config.yaml
n_layer: 13
d_model: 192
head_dim: 64
d_mlp: 768
vocab_size: 1646
activation: "relu"
qk_norm: false
parallel_block: false
init_std_qkv: 0.0256
lr: 0.0112
decay_fraction: 0.758
decay_shape: "linear"
final_lr_fraction: 0.05
train_tokens: 281300000
steps: 4572
Each number is 200 + 40 x the weight over its row's rms, rounded and kept within 0 to 999. Layers, rows and columns count from 0. The size before them is the row's rms in percent of the matrix's.

# layer 6 MLP down (transposed), 768x192, rms 0.219, rows 260-314, columns 128-191
094,182,196,195,90,130,220,153,189,238,217,243,158,230,229,180,228,186,258,183,218,116,236,231,188,218,219,198,190,179,242,155,198,136,167,211,231,127,135,196,198,252,255,226,230,225,212,175,238,214,213,216,196,173,200,168,148,209,203,195,230,173,189,166,108
103,253,165,217,241,194,193,189,167,163,188,235,205,152,256,149,204,194,195,270,203,195,119,190,186,165,256,194,182,274,225,153,215,144,247,166,209,228,210,126,219,216,158,147,193,204,202,212,231,193,248,150,192,158,237,179,242,201,251,165,129,250,245,186,302
108,178,199,191,207,265,226,203,219,233,226,178,218,223,215,249,240,269,234,224,254,267,132,205,224,202,216,183,188,254,161,187,208,231,211,208,187,166,174,169,155,203,160,247,140,197,205,243,217,174,161,245,250,138,187,189,249,233,228,257,228,132,284,173,122
102,249,120,192,211,213,215,177,164,202,180,232,270,236,222,211,190,218,179,258,201,238,235,184,260,257,138,187,139,194,203,125,138,196,193,164,189,197,208,134,168,222,256,150,210,256,232,245,198,210,178,263,149,183,167,257,260,268,210,132,174,262,201,187,227
099,176,146,206,154,141,162,141,219,147,187,199,267,214,198,290,167,156,195,221,206,175,156,234,163,215,186,163,231,235,283,279,239,167,185,255,179,199,245,307,190,198,200,149,221,225,209,259,257,185,219,191,246,147,155,224,285,267,210,217,211,181,231,235,184
104,177,174,198,219,188,221,145,227,263,167,179,191,161,242,176,222,273,220,219,178,192,136,272,279,215,200,153,176,199,181,185,205,243,206,136,212,210,245,247,211,243,225,216,256,173,234,254,256,201,210,170,142,225,212,237,167,177,201,138,183,228,206,203,233
092,257,207,218,163,205,199,227,197,191,248,213,190,172,137,283,246,200,271,200,180,217,184,232,187,229,173,219,170,188,192,175,265,179,202,124,230,218,197,219,196,166,130,283,158,253,232,190,150,166,193,165,189,164,137,215,212,206,208,227,157,195,221,224,272
117,161,186,280,200,196,184,147,216,274,248,128,129,244,274,202,257,227,171,230,208,237,262,224,231,243,201,222,231,137,187,245,269,201,140,224,232,234,225,252,267,134,171,221,230,195,261,154,177,149,206,237,167,167,219,128,215,182,233,220,165,233,218,248,171
106,265,185,242,231,211,182,143,197,236,175,179,209,136,203,147,227,258,151,191,222,207,230,141,208,271,180,241,274,196,204,159,198,289,220,148,121,251,212,247,194,168,144,220,202,224,166,154,223,109,213,214,203,149,212,209,229,144,234,252,237,182,180,240,220
098,169,265,195,185,159,224,179,249,181,254,224,237,186,188,192,242,198,151,232,197,259,132,201,250,231,188,219,204,115,176,270,207,258,144,198,253,141,173,195,178,234,204,180,185,190,174,234,213,251,140,195,260,166,218,215,167,207,142,90,229,221,256,179,179
091,280,181,205,242,176,272,172,205,263,171,205,179,129,206,181,180,229,189,248,187,178,200,234,258,238,140,177,213,222,208,182,159,197,167,223,187,218,146,188,214,130,188,132,222,201,248,219,225,229,225,256,269,225,198,101,143,160,176,206,225,111,195,132,214
092,233,146,204,195,261,182,212,255,124,157,199,185,181,208,105,231,151,163,178,227,244,166,205,173,191,231,187,284,146,210,221,249,169,198,272,208,189,131,187,208,196,169,219,248,191,212,229,245,132,183,171,215,195,243,212,162,106,251,169,170,193,246,271,167
107,138,209,254,128,212,208,238,206,242,183,236,154,270,246,175,269,183,243,256,209,190,138,235,127,216,234,238,180,194,120,183,282,116,188,177,247,243,209,217,136,147,221,207,123,191,226,210,246,219,111,221,159,172,138,173,149,306,205,171,297,169,129,149,232
092,236,173,177,142,222,215,165,196,171,169,211,270,223,237,179,227,175,161,186,137,232,199,220,207,180,147,249,182,207,141,159,200,187,185,152,204,121,152,186,189,225,306,187,150,289,197,223,202,231,211,169,238,182,206,172,233,217,198,248,140,228,214,167,283
096,252,219,242,212,165,156,147,215,108,157,206,241,200,234,147,144,184,201,145,182,168,220,183,199,247,183,170,180,221,165,150,261,228,228,202,199,248,180,244,148,247,190,265,202,193,108,210,215,193,195,201,209,261,159,226,249,243,184,260,135,157,189,161,117
106,193,261,220,191,172,186,158,131,214,254,186,176,168,219,138,209,239,248,260,231,121,170,192,163,242,211,148,175,233,187,218,180,193,140,143,208,192,171,221,152,211,236,119,207,160,201,160,280,211,212,215,184,197,185,181,178,199,210,181,206,159,230,172,247
096,169,276,228,164,213,70,168,216,237,166,149,214,177,190,173,240,178,232,163,195,223,249,195,188,244,287,149,268,112,132,132,186,182,222,177,219,224,159,229,184,150,183,206,195,156,263,175,187,188,181,230,171,131,209,244,218,224,164,213,231,210,201,185,220
096,188,208,146,226,221,216,294,196,202,202,219,215,218,213,224,188,196,172,223,153,233,199,182,180,190,207,166,131,123,205,230,203,211,163,232,235,223,284,169,209,198,160,167,236,235,211,223,145,179,212,184,187,163,157,268,179,231,226,259,186,93,236,159,274
083,160,303,256,250,218,227,231,197,204,179,231,178,208,232,257,182,229,103,187,148,174,209,178,202,176,205,216,256,172,201,115,175,195,243,194,276,222,196,186,243,239,173,215,166,226,181,252,201,146,183,187,188,130,203,207,164,207,138,218,232,224,205,267,238
092,201,232,270,241,152,221,226,221,219,210,166,180,169,127,186,147,176,137,162,224,97,199,222,260,199,153,263,196,237,219,195,222,192,262,154,200,184,242,240,204,188,214,194,196,167,253,154,202,158,198,149,185,221,204,226,146,217,210,224,256,312,133,248,214
100,192,206,225,228,179,125,237,165,244,205,227,234,159,212,198,242,264,179,178,170,240,189,174,217,171,185,126,231,207,189,194,183,224,156,306,155,201,247,204,160,193,141,187,274,182,196,231,185,216,163,261,203,284,152,224,238,195,164,231,196,214,207,224,287
097,226,139,263,204,304,209,173,235,196,169,173,183,242,237,143,234,222,214,176,258,214,185,244,178,251,253,160,204,185,206,218,226,134,135,174,212,194,205,134,234,214,172,142,161,171,241,155,200,204,163,292,199,212,185,88,252,183,146,188,190,147,135,182,319
103,147,195,201,223,228,225,150,117,309,249,160,132,223,128,151,225,215,182,170,221,179,218,163,196,179,135,243,162,139,234,251,169,130,213,208,182,213,201,240,212,195,207,207,159,188,198,203,265,169,218,210,166,238,168,139,183,186,246,181,235,228,167,157,241
106,199,143,177,142,201,195,184,168,208,202,199,218,156,114,175,229,193,192,204,202,326,261,121,182,200,182,270,205,196,206,171,186,176,195,206,204,158,104,253,154,204,200,184,158,206,203,212,240,188,215,155,192,200,206,257,144,190,210,178,279,229,155,149,206
100,290,207,194,217,179,266,139,240,207,184,148,245,195,171,169,242,219,148,213,219,148,221,199,207,182,226,144,140,155,243,201,198,192,164,214,197,215,165,139,202,220,250,263,170,203,255,241,202,211,173,223,212,270,186,192,157,188,244,145,75,235,191,224,266
102,226,193,204,254,154,193,188,180,202,230,218,175,153,225,248,189,224,203,235,191,131,206,194,194,227,241,246,169,221,228,246,279,181,251,229,179,174,202,248,129,252,192,250,167,225,276,154,124,251,217,222,237,210,181,250,202,161,174,145,209,198,247,237,179
098,247,191,194,178,144,127,232,285,174,132,203,245,196,174,197,188,276,124,224,197,210,211,173,251,172,208,113,196,220,191,140,144,209,186,221,208,248,232,286,206,153,231,219,99,166,159,254,206,213,191,185,160,213,235,196,161,253,123,148,174,223,210,242,220
097,123,210,205,282,196,137,113,216,185,213,205,229,199,261,169,188,272,199,185,286,142,242,241,160,236,196,224,198,183,165,188,193,161,263,214,170,212,213,206,173,155,199,275,183,214,253,163,135,200,172,181,169,170,225,207,147,212,181,180,202,194,218,249,211
093,172,115,236,150,204,287,177,152,144,160,176,121,162,181,195,248,227,160,183,164,126,234,223,175,216,252,270,176,173,244,171,182,216,162,170,181,193,177,205,174,146,171,223,233,162,187,137,214,228,218,212,238,148,183,239,192,237,269,156,177,201,83,253,225
115,177,177,173,185,209,169,243,269,192,216,171,181,166,202,125,185,256,228,271,180,232,191,221,159,203,152,209,220,187,186,224,285,189,193,206,186,223,278,233,244,235,230,224,191,171,289,253,173,236,182,252,183,213,247,201,168,196,167,217,220,169,268,191,186
092,191,211,181,213,261,245,227,219,151,199,150,159,157,170,234,156,177,230,205,199,84,194,268,171,214,183,176,200,216,143,147,144,178,205,133,167,222,157,202,274,178,242,158,160,149,211,192,232,205,180,159,245,210,180,205,219,225,248,223,225,217,161,131,217
110,108,204,192,222,124,203,196,199,221,215,191,147,190,239,185,308,200,231,233,203,244,156,176,169,155,186,176,241,199,191,173,235,219,205,271,170,227,162,184,195,211,214,259,182,173,195,293,168,167,184,177,146,185,167,212,270,216,254,221,261,215,186,183,203
091,217,233,252,201,219,214,192,146,187,206,212,140,211,201,203,194,132,165,220,191,227,242,251,93,261,151,162,264,173,250,208,264,202,215,248,211,216,230,136,194,118,218,183,244,144,159,182,207,96,272,221,212,120,214,278,200,149,128,178,185,204,134,249,200
095,226,223,267,220,275,211,224,192,180,216,185,162,147,216,210,188,187,202,209,223,236,96,181,127,158,235,272,210,236,242,177,275,258,198,256,184,238,255,194,243,324,166,226,183,161,183,290,240,133,147,194,173,142,169,203,185,223,185,233,236,191,258,176,211
105,196,89,189,189,177,236,157,244,174,273,219,179,231,263,163,171,275,156,185,183,241,230,228,158,151,193,207,222,213,173,169,195,234,169,226,276,174,175,216,146,221,190,251,140,239,252,160,177,242,233,170,188,266,188,308,159,129,241,179,237,194,245,190,157
092,244,179,226,178,225,164,221,142,246,211,143,170,135,178,230,221,244,267,157,266,235,260,187,218,183,228,240,173,177,191,174,193,267,171,175,208,227,199,200,182,240,235,210,193,312,245,240,206,203,163,183,236,255,168,140,136,176,155,196,157,170,195,220,239
094,177,188,213,201,201,233,192,135,207,225,150,222,246,258,213,195,102,206,232,256,155,185,236,210,232,259,218,184,170,185,246,193,214,219,196,259,243,207,258,230,126,158,179,188,223,254,248,175,155,270,192,154,263,233,226,248,247,148,223,161,196,150,209,120
124,213,195,224,190,214,237,223,257,206,220,203,188,290,209,137,250,175,192,158,257,190,205,282,192,259,178,236,196,170,161,257,195,190,220,229,178,106,228,164,171,214,154,258,204,233,170,212,241,269,188,281,183,237,186,188,264,123,249,175,172,180,209,206,176
109,201,197,226,214,164,215,212,213,86,195,215,166,94,114,264,215,158,173,234,205,174,304,192,157,242,197,162,218,263,262,188,147,158,204,183,216,200,128,191,232,213,153,261,148,222,163,169,130,209,217,211,225,146,131,180,188,254,227,202,214,84,197,202,222
097,270,181,230,195,207,161,202,209,303,140,189,199,200,168,178,191,194,277,248,170,195,190,168,223,227,211,250,228,151,173,189,208,179,192,173,241,259,173,218,201,140,173,182,220,93,156,223,212,141,267,155,182,160,159,262,244,233,238,153,134,249,260,156,211
095,200,156,169,205,145,157,112,189,135,201,156,288,211,223,191,139,207,230,208,190,233,228,229,246,113,235,220,195,230,167,215,215,157,149,150,167,235,195,199,182,173,100,143,227,183,145,245,145,225,184,194,229,125,208,208,263,247,163,182,256,248,185,214,200
100,183,229,187,167,158,167,209,249,199,190,128,180,216,177,203,190,158,213,232,122,133,205,194,225,275,300,181,228,198,193,158,223,187,210,182,182,202,220,158,208,263,165,205,297,239,182,189,233,215,201,285,230,235,210,221,224,166,164,206,176,247,215,173,217
089,93,118,181,213,241,175,217,236,202,205,197,197,274,230,231,251,178,249,173,146,205,256,185,230,195,192,149,206,167,144,243,167,200,152,172,260,232,228,269,216,237,201,172,156,177,183,191,202,134,149,179,194,246,56,244,228,170,277,228,216,134,173,178,188
099,162,234,180,245,209,185,200,100,169,137,228,148,246,170,245,273,211,187,253,204,164,198,234,232,289,268,206,253,145,163,211,185,153,189,194,252,188,284,194,142,165,174,233,212,201,199,159,281,211,181,209,249,194,239,200,199,135,211,156,167,228,69,222,188
104,181,181,194,243,205,224,271,179,116,245,230,221,193,128,222,242,178,220,193,161,263,253,207,175,228,190,202,171,180,161,249,271,195,218,207,177,181,205,180,261,167,249,135,173,203,237,197,234,230,198,245,210,124,91,203,178,204,159,236,200,228,136,224,209
093,181,217,243,127,117,152,197,180,135,107,216,196,224,174,126,183,188,140,257,182,173,226,216,234,135,166,212,171,190,219,203,236,175,243,221,169,208,202,233,169,214,150,125,234,188,209,166,206,238,242,238,168,297,228,202,171,199,270,243,218,260,213,173,223
107,215,196,227,160,252,153,132,222,257,219,197,107,185,210,158,157,257,219,212,188,190,235,225,257,131,269,188,169,148,208,225,296,162,169,234,270,223,197,151,193,276,210,267,154,157,242,203,196,252,147,226,194,138,223,178,202,251,205,267,284,165,210,173,190
087,276,211,232,125,260,184,258,220,244,254,247,160,177,242,198,245,203,201,151,180,219,213,310,137,228,208,163,222,185,268,162,157,222,143,148,204,214,142,199,229,211,254,164,219,200,177,154,150,173,198,143,280,180,239,198,198,172,206,225,126,221,157,155,205
094,148,155,193,209,222,163,146,190,200,156,154,225,183,176,150,169,258,124,226,156,232,197,183,145,274,216,203,270,197,239,116,185,229,170,249,206,266,145,253,130,197,207,206,279,164,176,157,246,113,197,187,169,228,238,175,140,131,184,286,190,227,130,193,247
093,212,230,197,173,208,212,208,226,160,194,206,136,248,191,165,191,261,190,154,102,178,234,212,128,199,207,227,186,242,215,241,172,232,240,196,242,177,143,138,205,202,179,184,304,155,184,152,184,129,220,139,142,245,180,221,247,161,204,167,266,180,141,140,209
104,175,164,161,163,166,280,150,219,159,184,200,218,203,142,155,156,231,195,186,206,167,176,190,172,207,263,276,237,223,151,170,135,209,167,189,200,225,175,144,198,201,307,246,244,125,167,157,251,224,238,167,172,176,235,190,212,230,221,166,181,259,224,188,247
097,238,198,188,145,242,214,164,230,196,193,156,221,191,209,170,190,183,149,200,219,243,217,194,187,195,248,127,165,166,153,123,216,282,215,174,163,225,182,260,163,214,244,275,184,213,231,155,193,183,244,243,248,241,225,156,139,246,231,167,203,327,194,256,280
079,161,141,266,176,268,179,214,234,151,221,220,153,150,160,157,203,197,218,212,199,153,220,214,227,171,275,196,224,198,275,192,232,256,197,185,217,171,180,268,172,161,196,246,198,246,167,255,182,216,147,258,265,209,226,186,184,179,150,306,215,167,190,206,202
115,180,245,175,175,190,172,99,225,184,226,199,164,307,216,208,259,147,150,206,225,223,190,203,182,238,147,194,220,181,220,194,197,221,207,161,187,136,168,185,222,266,244,160,227,155,174,245,225,121,173,188,197,219,264,155,221,325,210,176,210,154,168,262,262
105,155,174,272,230,231,227,153,224,183,207,306,246,244,163,207,219,279,214,166,131,174,228,183,200,122,177,133,155,197,206,185,238,114,224,157,209,209,236,236,168,161,219,173,168,208,154,259,237,161,216,249,215,221,217,197,156,214,173,222,160,180,174,177,188
# layer 6 MLP up, 768x192, rms 0.219, rows 261-314, columns 128-191
108,180,274,264,207,199,259,141,184,263,261,171,191,242,179,211,252,224,192,226,138,182,235,169,207,151,164,208,239,208,249,160,221,221,184,178,293,217,83,192,183,201,178,191,154,181,123,211,225,124,192,244,212,210,200,209,223,255,208,161,177,213,191,191,230
109,209,190,217,205,220,200,126,186,222,237,136,182,225,96,233,228,195,152,164,242,160,321,206,151,198,147,204,222,232,195,197,238,178,174,169,158,142,186,195,194,192,170,185,184,249,279,214,193,157,218,209,154,294,242,154,240,195,170,108,217,212,128,223,233
098,178,195,208,181,199,129,244,239,177,183,128,164,133,183,195,149,191,207,173,235,255,167,241,94,220,256,255,208,275,159,159,173,228,193,153,130,171,161,159,305,164,154,216,174,172,256,242,167,214,244,204,243,196,290,183,147,261,249,212,217,163,207,171,209
094,250,216,267,168,123,227,203,228,160,279,165,221,176,161,265,253,142,182,245,172,179,107,130,191,229,192,142,244,207,174,237,174,195,251,200,232,196,164,254,115,199,214,164,195,191,163,232,207,121,196,170,220,150,226,222,191,247,139,239,173,229,246,203,216
102,209,251,207,237,173,150,190,194,199,216,223,258,242,128,217,176,265,124,261,268,196,98,159,257,237,167,148,205,249,242,151,188,195,175,210,193,214,164,80,215,231,193,238,205,178,213,255,244,257,217,178,171,239,183,156,246,294,184,249,216,153,180,278,235
098,252,212,174,189,228,167,192,161,272,203,206,208,198,220,219,165,148,273,193,144,213,191,251,179,217,267,223,238,276,259,180,151,203,182,253,175,216,137,208,174,223,174,190,190,220,214,161,200,293,207,212,274,141,244,229,206,172,250,119,218,246,210,196,208
111,292,187,193,125,145,194,174,130,284,194,194,171,179,151,210,203,164,209,194,195,244,227,118,180,187,187,198,289,208,134,231,159,317,223,202,228,146,203,256,187,268,170,201,244,255,242,203,208,250,171,159,219,190,154,200,260,231,174,261,207,241,204,189,213
106,247,193,207,190,156,254,193,185,301,235,174,165,235,195,208,213,234,241,108,201,195,178,189,206,283,248,197,182,224,162,166,204,196,197,146,165,168,169,193,147,287,205,219,258,202,268,251,273,220,213,243,161,178,175,214,174,253,180,171,128,257,215,177,189
102,176,223,161,177,262,276,216,150,255,220,222,206,209,222,231,265,257,247,225,212,186,246,120,131,185,237,192,217,207,234,231,271,184,143,243,211,177,147,211,198,234,220,264,218,157,207,154,156,276,228,139,120,187,170,142,177,207,222,173,133,185,199,227,183
091,213,230,210,204,237,192,183,210,184,241,180,239,210,174,260,216,135,255,116,208,155,226,175,220,191,256,185,196,230,204,191,195,181,206,216,237,164,208,195,201,247,193,120,103,189,183,179,174,191,130,164,229,217,156,300,287,195,212,185,179,203,184,235,198
093,191,149,241,172,182,152,236,180,201,148,288,211,170,210,186,178,181,208,118,242,175,268,175,184,248,275,228,165,157,145,272,194,204,192,226,123,157,177,226,222,143,137,202,139,214,218,201,197,225,115,244,206,166,182,226,233,266,201,181,281,127,172,173,240
101,284,162,180,231,232,159,233,199,134,225,169,280,239,229,222,153,235,234,211,237,171,165,201,141,207,235,203,227,166,270,170,210,158,189,59,161,147,205,179,189,188,206,202,193,218,224,237,189,185,186,300,275,213,202,185,149,207,236,280,199,268,224,190,252
098,199,235,233,241,219,175,224,158,220,241,203,153,239,197,194,221,153,213,177,257,172,274,234,184,274,157,179,225,156,205,294,246,130,203,116,188,216,224,194,219,225,163,182,266,233,187,129,215,217,184,219,166,167,130,252,128,279,205,191,204,151,200,178,146
092,175,146,191,206,186,226,231,270,238,171,212,245,172,198,222,147,197,200,162,249,194,294,169,232,168,233,197,141,194,163,234,226,148,217,165,243,175,135,144,174,244,211,180,160,247,248,178,239,188,253,177,158,241,266,230,298,224,209,227,261,138,289,150,210
101,166,198,165,254,187,217,216,230,183,120,187,209,207,93,188,181,153,183,190,145,192,232,141,221,175,196,215,183,207,258,254,211,237,190,175,198,187,199,221,219,151,217,140,172,186,179,256,177,160,188,251,161,215,134,233,201,120,204,217,251,150,151,138,159
097,128,148,186,227,212,143,165,235,151,312,157,169,143,187,212,139,202,212,197,151,272,150,160,172,182,149,186,199,167,154,187,127,219,283,177,136,238,220,211,198,236,202,306,269,215,165,197,247,183,187,229,260,208,217,267,235,165,227,206,158,196,174,223,239
093,245,232,225,176,148,174,95,253,183,169,219,171,230,172,216,215,246,190,170,166,229,278,268,243,142,186,199,252,174,221,164,268,213,267,248,213,155,198,233,178,238,216,209,278,117,110,202,198,193,192,209,212,248,172,232,161,143,210,231,176,231,202,160,206
089,219,190,263,172,204,191,268,123,208,193,117,252,199,225,275,171,253,213,225,184,304,210,164,154,134,207,197,164,221,199,223,85,247,171,133,201,161,241,209,163,243,220,200,209,263,183,161,191,231,183,190,178,241,238,198,201,173,224,196,296,182,185,157,190
093,184,185,177,246,177,226,114,241,219,226,196,205,291,189,171,157,207,175,201,145,228,232,250,141,230,263,201,201,217,174,223,274,170,225,218,177,214,174,168,200,184,191,179,182,162,200,205,217,241,198,199,124,215,178,265,251,163,169,198,162,217,185,218,175
109,189,221,227,188,163,159,173,141,137,148,210,172,255,204,190,194,190,203,210,159,190,207,255,207,271,210,209,188,195,150,228,246,241,186,141,243,225,100,170,270,203,149,202,104,250,213,173,139,264,137,233,188,157,188,142,257,229,164,203,221,102,252,196,190
103,220,184,148,142,196,293,251,115,217,219,155,247,156,238,224,137,162,184,245,221,186,202,137,208,205,158,200,172,276,187,209,168,175,206,192,191,237,183,225,174,228,172,130,289,189,184,189,253,174,214,178,154,206,186,138,226,183,271,239,178,210,236,224,244
098,246,194,201,260,174,252,117,284,244,170,265,255,193,242,148,148,158,243,214,210,97,140,161,160,203,242,204,279,143,177,168,165,181,164,224,196,209,182,190,235,135,203,110,226,230,147,184,219,177,208,261,213,199,231,197,173,214,193,188,256,176,208,220,153
108,148,200,235,213,190,271,182,226,192,203,198,206,173,144,165,246,228,169,201,192,148,200,195,274,216,240,175,227,205,253,161,199,190,215,152,229,160,160,205,202,202,260,201,172,236,174,253,189,254,191,238,139,234,128,257,133,303,212,234,176,150,185,188,222
093,137,184,187,277,177,112,162,129,166,219,168,202,204,174,239,222,193,237,166,216,209,273,197,250,149,181,284,190,161,248,161,225,243,217,241,208,186,167,224,109,274,223,253,219,190,130,177,246,146,280,161,205,259,145,205,133,231,191,86,157,213,244,238,185
095,210,261,255,211,284,228,235,237,172,220,193,216,120,203,253,188,200,198,177,175,211,180,140,219,191,204,225,206,163,252,218,226,191,203,192,255,199,214,213,183,233,191,144,164,135,183,186,198,202,141,274,171,257,201,168,240,165,181,143,182,172,218,196,212
100,209,223,228,201,165,197,144,193,227,201,283,163,228,228,229,194,112,181,155,150,160,157,228,217,214,242,218,184,179,121,175,233,199,119,213,149,170,187,240,248,212,280,218,295,217,171,185,216,168,212,219,178,177,173,201,222,183,230,175,287,191,175,231,169
095,181,197,252,221,205,234,204,145,234,199,265,203,212,175,120,138,191,198,227,183,174,192,184,176,223,217,211,177,200,191,248,262,287,168,191,170,175,258,225,223,212,179,168,190,178,206,152,119,183,182,228,93,177,190,281,233,201,174,237,202,191,179,153,249
091,266,259,218,237,164,241,215,233,116,162,229,153,224,237,245,271,185,150,221,267,310,240,159,186,193,201,228,181,198,169,182,246,202,173,180,155,207,267,229,205,256,169,253,194,177,192,219,206,227,279,182,244,182,142,205,156,226,171,200,181,208,183,194,210
116,269,197,189,216,218,224,120,277,248,203,214,261,256,172,214,177,190,200,149,211,260,202,232,142,242,265,206,197,211,167,80,175,182,157,189,190,258,198,217,208,274,211,188,204,202,265,214,183,142,193,211,190,245,255,298,241,224,223,200,142,198,242,176,229
095,206,136,244,227,195,122,245,118,255,149,184,189,279,181,258,151,178,218,185,246,245,193,132,247,182,163,161,169,149,179,263,193,132,149,228,182,238,216,165,194,216,144,248,227,212,105,188,263,106,225,233,165,170,238,154,254,249,126,184,232,192,265,174,209
111,160,157,282,231,153,150,200,100,165,193,209,283,207,178,149,217,196,237,189,157,261,191,246,163,114,240,248,190,248,179,203,116,175,222,185,225,207,203,244,263,186,199,213,202,115,175,196,252,179,238,217,135,225,139,274,217,168,210,215,221,172,161,205,161
087,168,243,199,172,220,157,205,173,232,258,174,219,212,130,224,215,191,198,182,256,205,128,235,195,186,174,188,121,216,199,151,150,205,143,204,197,190,152,236,186,210,160,213,207,245,220,202,158,311,230,258,246,210,212,143,217,232,228,205,159,238,161,181,214
094,209,198,176,216,195,214,152,220,251,223,193,196,228,183,118,166,208,215,211,228,285,258,153,319,257,156,208,185,232,191,275,252,227,198,206,149,237,167,205,170,198,195,190,206,228,202,154,205,145,324,215,304,176,258,223,202,248,235,201,156,208,254,194,227
105,189,153,243,205,184,138,105,135,236,278,228,220,189,249,213,227,259,216,139,178,167,187,176,206,211,210,250,207,150,221,150,170,193,118,160,159,190,177,161,176,167,268,116,198,288,242,251,205,273,232,226,228,194,226,258,214,163,200,230,198,214,230,198,171
093,162,179,208,177,198,192,246,216,171,164,217,177,217,215,146,192,195,185,150,212,199,185,247,234,349,176,178,192,286,156,258,180,213,193,240,179,159,215,204,218,177,216,169,232,225,140,117,226,252,265,234,175,189,198,232,230,236,236,228,221,199,226,228,183
099,260,192,198,256,154,149,203,184,170,196,120,192,223,194,176,216,234,168,168,203,195,317,197,259,185,143,174,169,157,144,206,239,153,241,268,193,212,214,177,208,187,266,195,238,143,156,222,272,153,156,189,287,251,208,207,140,152,217,189,216,238,251,189,216
096,201,223,178,230,183,284,151,214,238,142,210,247,268,216,210,228,200,229,239,170,179,216,191,228,168,247,217,197,163,238,160,150,117,172,202,172,190,140,282,262,178,213,229,132,206,152,187,253,214,126,286,162,195,274,236,249,186,192,135,204,181,256,197,236
099,199,172,214,160,197,176,230,258,160,203,132,214,133,162,200,206,158,214,232,172,249,227,159,222,193,195,164,288,204,240,290,177,151,218,143,110,190,191,185,147,196,275,181,222,201,268,202,198,147,215,216,238,262,247,223,213,228,233,219,233,208,217,210,233
092,207,175,201,155,186,243,264,192,252,150,182,132,251,192,154,222,240,210,181,254,289,263,229,272,216,276,159,208,230,139,176,215,230,176,158,216,126,208,179,138,172,86,247,112,160,197,143,194,192,231,196,262,208,196,198,204,187,124,236,165,271,230,233,211
099,214,181,243,203,201,196,278,184,210,251,210,134,207,284,161,164,198,240,130,151,207,167,235,220,207,68,210,227,224,152,224,220,208,209,287,196,191,192,254,169,203,199,259,155,196,123,224,188,217,254,185,149,253,151,184,223,241,219,223,246,239,189,140,244
100,192,227,210,155,279,177,181,168,164,183,165,187,202,246,188,216,243,310,219,289,267,121,211,202,203,215,207,177,232,191,151,120,186,221,232,193,152,183,232,243,239,145,180,247,192,181,179,213,249,160,162,183,225,167,145,194,218,212,177,160,201,227,282,215
093,239,208,88,247,227,239,165,197,199,180,154,229,187,211,207,173,201,262,200,212,114,168,238,251,160,237,204,177,194,193,310,264,208,222,200,152,156,189,160,201,227,157,199,180,283,190,181,192,298,188,246,228,177,195,233,172,220,167,150,199,256,207,217,181
103,188,193,225,220,145,192,195,210,196,205,133,189,249,215,226,168,204,163,203,247,218,248,172,189,225,189,148,315,172,201,238,187,148,231,218,218,131,208,197,183,208,147,232,171,180,181,185,216,222,257,224,229,152,204,249,210,253,121,210,216,191,246,185,147
097,166,177,260,222,151,168,189,224,171,197,202,245,164,146,181,239,184,235,188,179,260,174,193,187,239,236,189,219,217,222,226,186,193,207,154,263,206,243,190,230,170,188,194,224,211,178,228,205,183,120,218,178,191,218,172,229,211,232,196,123,153,230,145,260
099,269,131,171,181,247,138,166,251,208,235,188,290,168,274,115,163,259,201,224,239,208,169,201,184,220,238,194,203,238,172,250,249,238,266,219,214,234,215,226,205,184,186,243,221,305,202,139,188,198,191,233,188,193,170,193,178,186,242,226,213,185,209,263,123
101,216,115,122,173,131,241,199,203,237,236,188,228,256,183,151,193,241,241,185,234,172,163,256,144,178,154,196,249,252,219,217,232,245,140,284,275,190,159,202,227,171,222,176,194,204,197,215,217,165,221,209,209,204,173,221,164,239,133,186,274,184,269,198,150
096,213,227,157,259,153,188,167,277,157,159,147,246,207,257,181,213,178,157,155,194,165,181,122,208,168,125,207,149,176,181,248,204,146,213,237,173,163,237,235,197,186,200,286,247,192,223,190,217,217,162,177,191,157,199,238,144,194,225,164,215,233,173,263,220
094,212,212,191,167,191,141,197,163,246,207,153,281,157,186,144,193,228,227,177,210,192,211,130,224,215,189,210,196,195,245,232,170,83,225,164,210,153,123,194,198,168,208,286,298,178,162,145,224,182,161,313,206,257,199,230,258,72,205,264,238,158,239,221,173
090,230,190,142,134,90,183,208,255,211,224,181,268,234,145,258,133,194,237,172,179,176,174,215,214,166,229,156,212,165,173,136,157,178,144,209,206,155,145,225,262,240,267,244,261,232,197,170,193,180,211,212,184,188,232,189,124,232,191,190,218,201,196,231,278
105,275,182,269,215,213,178,210,157,167,138,289,215,104,196,125,214,206,179,160,190,159,171,158,166,208,173,183,199,207,180,221,235,190,227,199,237,203,194,217,210,184,199,240,259,187,164,177,167,198,140,229,188,222,207,240,197,237,172,216,176,215,215,140,190
096,213,265,202,198,179,174,119,186,249,204,166,139,196,229,247,193,121,175,189,187,210,252,230,183,217,196,174,81,181,214,262,199,156,165,221,190,201,263,231,198,183,169,182,191,211,193,175,213,198,229,121,225,204,204,207,152,232,176,126,229,167,262,152,268
079,181,139,219,220,222,184,183,169,156,165,213,188,258,207,257,159,241,188,134,161,221,215,242,209,212,173,135,212,255,155,177,267,153,216,281,198,269,227,256,308,170,154,212,238,207,174,148,236,265,165,205,199,212,213,208,161,232,228,146,165,195,181,206,275
107,171,204,153,216,205,204,142,157,154,178,223,193,245,243,124,248,171,172,187,200,181,178,269,248,181,179,214,171,204,197,164,270,237,160,181,144,196,193,252,235,149,134,249,144,234,185,150,157,207,229,188,149,224,315,266,211,254,233,262,204,228,168,198,162
105,222,193,145,246,216,254,206,279,198,189,170,179,226,174,157,189,195,286,212,175,260,250,187,224,202,190,180,255,235,224,240,153,189,174,172,156,235,196,208,175,217,242,243,194,197,170,209,159,195,224,246,203,199,227,168,175,219,169,205,137,166,194,143,212